config.toml
head_dim = 64
vocab_size = 2048
activation = "swiglu"
norm = "rmsnorm"
norm_place = "pre"
rope_base = 10000.0
tie_embeddings = false
init_std_o = 0.0
init_std_up = 0.078
beta1 = 0.95
Each number is 200 + 40 x the weight over its row's rms, rounded and kept within 0 to 999. Layers, rows and columns count from 0. The size before them is the row's rms in percent of the matrix's.

# layer 5 attention value, 64x64, rms 0.297, rows 36-63, columns 32-63
107,148,159,155,223,218,175,174,205,204,180,256,222,262,230,146,211,187,192,153,222,272,227,197,188,214,194,127,160,212,254,157,100
093,172,214,159,141,105,194,188,171,167,210,184,265,180,206,187,220,178,109,200,232,262,195,194,209,189,154,199,196,263,171,309,159
102,237,179,223,249,180,179,201,189,180,140,191,191,128,111,250,203,173,156,208,225,143,139,202,229,223,148,144,195,233,208,224,181
108,204,127,236,178,169,213,211,191,212,180,277,235,162,158,209,177,238,137,188,211,237,187,142,195,159,71,188,133,247,283,168,204
094,264,131,169,193,201,221,230,237,210,281,227,146,158,218,206,132,177,209,154,238,233,180,200,278,131,161,234,171,205,251,201,229
104,256,201,134,186,187,240,211,179,106,224,148,197,196,179,153,172,230,151,213,271,187,231,144,207,189,139,225,102,280,190,177,158
085,257,140,297,151,185,222,167,175,212,232,216,224,253,253,209,207,205,199,233,236,187,228,204,253,143,168,127,192,215,190,202,181
097,268,130,195,241,198,181,201,159,211,250,183,87,210,186,72,201,124,167,175,237,251,199,249,174,222,207,144,199,184,234,235,191
104,237,250,149,165,158,226,154,230,211,208,275,203,197,209,183,180,226,185,312,165,261,170,236,167,246,213,154,225,219,189,240,185
081,172,160,228,226,229,145,328,228,237,191,174,208,157,215,252,257,220,156,241,198,218,178,200,154,223,227,194,229,220,221,185,221
100,225,231,283,219,262,215,147,232,243,186,239,235,227,222,215,234,188,250,198,289,249,150,249,180,235,153,203,170,192,168,252,173
105,179,215,199,141,136,130,200,184,203,148,143,258,187,195,124,188,201,178,211,229,211,108,192,213,202,211,229,223,272,185,214,143
088,212,230,219,226,160,171,258,137,171,249,219,170,104,149,213,215,136,197,119,173,249,172,178,126,238,230,123,242,219,180,187,150
103,259,140,274,195,203,264,185,173,194,137,217,245,228,154,237,233,237,198,197,262,164,225,263,229,252,244,140,187,208,249,166,199
101,179,303,238,178,224,214,231,162,227,220,182,175,236,242,153,292,250,196,214,235,212,211,179,218,188,183,154,131,222,127,213,202
099,198,168,232,180,155,197,137,267,222,124,254,235,256,217,157,223,192,149,179,203,193,178,208,180,160,153,237,224,206,285,276,222
092,218,275,142,189,213,208,195,212,290,212,121,176,192,189,263,195,227,177,170,190,223,188,189,218,183,205,165,286,142,184,187,275
093,202,190,203,227,194,219,202,202,123,180,250,203,208,193,234,137,209,221,161,132,193,268,240,107,227,231,233,222,227,249,148,126
109,155,245,156,172,209,220,170,137,170,260,211,168,246,167,226,154,257,195,205,169,218,213,171,256,269,149,187,229,247,244,173,233
118,146,219,203,188,263,197,134,171,182,257,213,143,258,216,247,212,193,167,172,275,213,243,175,218,240,229,153,219,153,215,274,274
092,247,132,214,199,171,198,208,142,199,204,173,196,176,204,94,183,154,204,204,144,193,203,200,181,193,138,137,164,141,265,151,157
092,176,161,240,190,248,179,214,149,160,241,89,184,228,185,134,165,212,145,220,251,173,215,191,178,221,189,198,222,183,184,167,178
099,228,160,221,183,165,230,226,212,265,282,165,318,190,223,235,244,230,234,146,167,182,203,217,267,145,202,222,266,164,172,239,223
098,254,218,234,88,194,217,151,273,193,211,256,199,270,216,214,186,160,171,221,177,174,166,236,232,95,176,170,172,211,225,146,137
093,259,143,237,271,240,242,156,233,205,134,212,221,210,180,172,262,220,212,168,211,214,257,158,159,128,205,217,181,221,247,323,172
092,194,220,124,191,200,222,142,190,294,239,242,174,218,244,249,203,187,182,167,197,232,159,169,236,203,187,191,243,202,112,230,180
096,191,132,257,183,117,204,175,184,202,182,226,206,200,237,265,238,221,199,206,246,191,210,195,181,137,242,182,175,267,191,167,256
102,223,201,104,223,256,189,213,268,234,233,234,175,188,232,119,247,206,186,171,256,183,179,231,133,244,146,151,165,182,238,207,155
# layer 5 attention output (transposed), 64x64, rms 0.23, rows 36-63, columns 32-63
117,129,192,240,267,202,198,220,184,186,176,192,187,157,186,194,237,243,233,174,248,227,192,246,234,311,178,121,243,231,282,234,107
077,172,207,142,176,205,234,241,135,194,216,239,240,166,212,160,288,158,171,173,234,114,179,276,244,222,154,202,222,187,111,162,174
106,234,218,247,139,146,211,180,201,229,198,203,183,153,263,256,137,161,203,204,145,201,208,206,149,175,148,120,255,192,154,202,148
091,172,176,166,252,247,228,183,151,244,183,260,185,158,260,219,168,249,133,186,223,158,192,225,215,159,94,147,270,180,231,194,111
080,192,193,179,246,192,218,186,206,238,238,230,138,200,168,203,214,206,181,150,261,212,167,157,225,197,132,198,239,224,157,242,96
099,193,259,177,262,218,200,165,223,165,243,206,155,118,158,160,188,250,200,286,228,193,170,200,201,274,139,207,138,248,176,237,205
087,212,136,266,207,225,238,153,141,221,220,223,275,208,191,227,214,157,138,244,182,238,208,205,268,122,167,189,170,171,151,203,123
110,197,212,199,188,148,185,221,220,219,271,122,205,245,160,100,203,151,81,237,199,169,194,241,204,212,170,167,184,185,243,219,126
124,202,241,210,106,186,199,151,252,207,240,259,181,281,269,182,246,193,206,214,182,147,122,226,225,202,200,257,248,240,247,193,200
079,220,163,288,178,215,218,323,207,228,140,252,212,234,257,221,182,161,198,211,205,266,131,147,166,207,258,264,209,176,200,196,260
101,252,231,270,186,196,182,168,159,234,221,199,186,248,162,167,226,225,302,225,273,235,239,197,168,211,100,222,195,156,192,236,192
107,179,210,195,165,195,170,225,226,225,148,177,185,154,179,129,226,169,162,130,196,145,218,190,241,200,179,189,190,181,122,178,184
085,208,210,206,236,165,122,260,237,182,236,276,199,196,219,179,228,150,156,215,150,67,158,141,137,240,201,149,252,169,204,220,163
104,214,255,332,200,228,236,219,287,158,193,214,202,228,177,227,214,222,247,250,195,206,292,177,219,184,162,141,184,181,184,210,100
096,222,173,190,202,240,171,216,256,211,195,224,229,153,127,222,265,252,157,228,161,175,214,243,206,254,244,145,144,89,207,196,192
089,202,229,212,172,176,231,169,158,223,113,186,202,262,260,171,267,93,186,169,244,250,241,213,242,169,145,152,164,185,200,176,195
079,250,229,161,198,237,206,229,204,199,162,166,242,181,216,204,241,225,105,161,127,222,190,137,246,210,194,204,218,214,115,210,252
102,114,245,253,263,190,143,186,164,252,149,263,240,216,241,245,199,193,267,305,192,190,192,238,226,215,217,229,164,247,213,200,167
108,253,203,175,223,225,178,145,169,186,193,185,184,200,295,227,228,220,134,194,194,222,259,261,177,301,189,208,154,259,208,252,135
123,297,219,209,182,191,193,193,208,121,170,183,193,263,225,227,190,147,160,243,186,212,253,186,211,310,180,223,204,211,247,223,207
097,173,244,162,244,212,259,204,234,226,260,212,125,223,106,186,201,207,186,244,157,162,203,227,170,235,247,186,252,240,254,137,130
084,212,112,178,186,219,206,184,204,191,231,178,205,103,199,197,182,141,199,241,175,236,225,264,135,226,151,165,184,213,169,194,230
106,267,204,190,218,182,169,177,200,240,204,193,146,207,162,167,230,254,242,144,196,232,206,163,212,105,175,238,210,218,152,166,152
093,214,177,229,238,192,214,147,186,194,172,216,162,262,176,209,226,188,230,151,124,209,210,207,315,185,219,223,118,205,151,232,99
089,201,263,283,247,200,245,198,165,250,180,207,236,194,201,163,170,202,182,183,209,207,228,213,296,180,123,188,187,140,250,266,229
081,210,191,139,171,213,125,124,196,205,179,171,150,239,203,186,236,214,166,140,244,161,171,280,193,184,225,159,162,226,174,181,204
087,170,192,259,262,248,189,255,192,212,199,214,229,172,265,202,227,142,169,307,196,148,287,213,278,141,257,167,177,177,216,176,203
102,128,208,206,203,113,128,177,220,213,200,197,164,185,220,279,250,204,158,205,223,271,144,131,184,239,124,189,191,261,214,216,252
# layer 5 MLP gate, 192x64, rms 0.24, rows 0-14, columns 32-63
100,144,225,290,236,200,123,181,174,205,220,195,175,183,209,230,122,170,214,194,234,150,178,208,208,159,256,220,178,258,215,257,199
095,148,205,193,166,164,115,191,157,186,164,167,267,158,250,197,174,237,95,200,157,174,193,203,141,264,148,283,212,265,241,289,219
083,210,235,185,198,107,264,165,228,196,201,156,226,174,206,223,158,216,221,238,223,209,219,122,187,117,236,274,190,177,240,253,293
105,186,179,240,214,115,215,166,234,173,159,205,205,211,165,204,207,186,244,133,119,131,129,211,148,177,151,121,245,186,242,217,200
104,255,134,175,229,242,201,195,236,199,267,188,159,245,206,156,103,215,156,263,149,179,240,218,213,215,165,209,147,230,190,184,158
113,190,222,235,217,206,200,154,193,203,185,202,126,213,254,154,209,190,106,133,162,148,317,271,157,238,194,241,278,200,152,165,210
106,198,247,192,222,225,199,183,242,212,201,180,199,242,138,336,203,203,244,185,183,184,265,214,192,243,266,158,193,195,196,278,220
106,188,161,176,257,188,146,140,108,144,200,200,177,205,199,239,160,281,160,244,179,244,218,204,176,185,173,242,224,171,235,245,248
105,204,194,212,189,224,149,179,221,214,157,210,226,247,197,245,133,183,149,171,167,200,213,226,291,217,129,187,203,126,251,219,165
099,248,209,209,168,235,186,233,232,218,176,229,166,283,133,195,164,208,249,179,196,174,207,194,213,175,233,165,169,292,185,160,142
097,226,261,261,185,233,148,272,252,138,155,183,265,227,208,206,193,197,233,232,222,97,227,265,209,282,206,213,187,213,273,254,171
099,185,206,149,207,151,229,236,263,202,244,198,181,269,217,153,226,110,183,234,183,237,258,196,183,166,170,265,175,181,199,173,220
102,146,208,211,188,152,217,215,178,177,230,228,174,252,212,189,192,207,168,213,141,192,308,206,250,153,165,213,243,202,252,239,125
085,207,211,173,238,189,205,214,231,149,146,245,216,148,193,166,232,237,241,232,93,261,234,169,181,187,179,211,122,142,240,213,245
099,262,164,259,266,192,239,180,197,196,225,152,196,203,182,266,249,122,169,200,224,144,182,231,155,189,163,193,213,176,165,271,298
# layer 5 MLP up, 192x64, rms 0.231, rows 0-14, columns 32-63
121,158,182,190,195,261,252,217,175,156,218,125,265,248,196,226,223,175,201,162,187,191,204,253,241,169,212,157,177,97,88,237,200
095,155,222,179,183,282,243,220,264,221,196,259,281,217,199,250,195,227,258,129,213,244,184,195,193,139,205,170,235,240,158,229,181
094,239,230,225,252,212,217,184,217,194,192,214,288,186,253,185,147,256,157,162,257,208,172,208,149,250,203,157,218,212,223,185,108
105,165,142,203,248,180,177,236,187,199,208,216,282,132,233,177,134,178,224,182,217,215,173,231,232,196,249,177,201,246,144,219,158
101,204,205,225,217,190,216,224,184,131,246,247,228,172,221,204,226,168,136,217,153,231,288,249,208,90,205,191,257,204,199,235,224
113,229,232,173,238,223,225,284,249,208,193,249,174,247,289,248,235,160,190,180,190,157,142,253,243,203,128,211,200,244,210,202,159
092,254,220,173,170,234,226,209,185,214,220,254,214,327,237,157,191,171,193,229,135,159,176,284,226,146,254,210,169,195,162,207,252
095,242,179,202,215,168,203,177,261,190,225,220,184,166,230,219,158,180,223,187,237,181,234,216,229,191,247,216,271,187,240,110,178
110,246,127,165,241,217,109,182,106,213,166,145,220,196,220,234,209,226,166,115,212,195,238,210,162,248,181,224,227,245,208,198,200
095,180,195,175,217,127,161,183,220,223,251,209,174,216,214,219,219,222,169,226,221,238,212,174,250,243,236,145,267,153,175,232,176
105,253,179,245,228,198,185,259,215,203,228,283,232,281,250,173,282,203,131,185,251,180,172,210,243,215,180,154,230,221,197,274,246
095,157,185,227,249,288,203,193,212,165,280,247,160,160,186,238,165,208,211,263,133,159,192,220,210,237,208,210,224,249,201,200,185
103,170,137,203,198,179,184,198,226,122,140,256,211,187,224,217,267,170,172,239,194,228,130,238,255,173,201,232,245,225,191,289,177
090,253,286,177,247,259,114,169,238,161,149,188,215,229,223,210,227,185,295,196,301,140,221,205,227,191,209,178,208,115,205,178,230
091,161,144,190,215,228,249,272,207,160,232,193,253,282,243,188,247,183,138,157,196,209,193,72,226,215,166,196,205,214,277,220,193
# layer 5 MLP down (transposed), 192x64, rms 0.248, rows 0-13, columns 32-63
118,169,144,250,234,196,211,161,177,210,209,183,211,202,232,205,256,192,150,185,172,206,176,224,210,142,199,205,149,89,226,241,211
092,167,175,247,211,153,196,220,226,227,280,215,222,170,292,203,219,180,203,129,238,213,139,264,233,209,105,226,179,171,179,200,153
089,206,120,196,183,261,269,236,204,210,244,199,228,195,149,229,205,183,223,149,157,169,267,132,242,191,250,210,215,217,185,172,226
108,193,182,241,160,119,163,211,204,254,193,208,162,206,263,130,162,214,171,141,283,174,173,126,273,243,255,205,178,201,244,168,205
100,170,196,201,68,210,199,233,216,158,143,259,194,198,218,218,169,219,199,211,208,191,221,186,177,224,247,182,169,281,113,255,207
107,172,201,289,225,179,175,211,171,161,198,193,209,136,174,203,147,138,271,218,120,265,244,151,163,207,176,171,144,233,181,205,182
096,152,188,161,176,173,209,220,223,198,182,274,162,116,187,168,173,168,208,201,191,158,239,197,194,141,214,208,205,268,154,170,188
105,211,212,230,212,101,173,191,173,223,189,203,176,263,186,127,175,214,229,274,257,198,215,249,280,204,166,239,204,202,170,262,217
105,225,192,141,177,285,279,186,239,214,261,169,228,161,257,188,248,251,236,258,213,231,212,228,165,196,223,239,172,205,167,267,200
093,153,148,129,197,200,191,181,267,282,182,205,202,199,228,253,222,231,189,233,191,201,204,149,173,213,276,184,127,174,212,225,286
104,209,208,121,184,130,267,152,277,199,217,165,210,194,189,193,203,246,159,205,262,214,278,253,182,183,238,151,200,179,186,169,148
100,190,176,200,189,189,195,244,282,148,247,212,142,143,187,242,117,155,202,283,185,204,199,192,152,127,119,237,208,201,225,199,192
106,161,275,216,209,207,206,217,260,210,260,156,243,164,292,230,168,186,160,216,206,173,201,178,236,212,194,205,152,229,241,250,173
081,118,181,156,195,266,245,227,180,190,148,180,178,279,206,253,191,172,214,315,193,170,190,154,136,158,124,195,265,201,184,201,219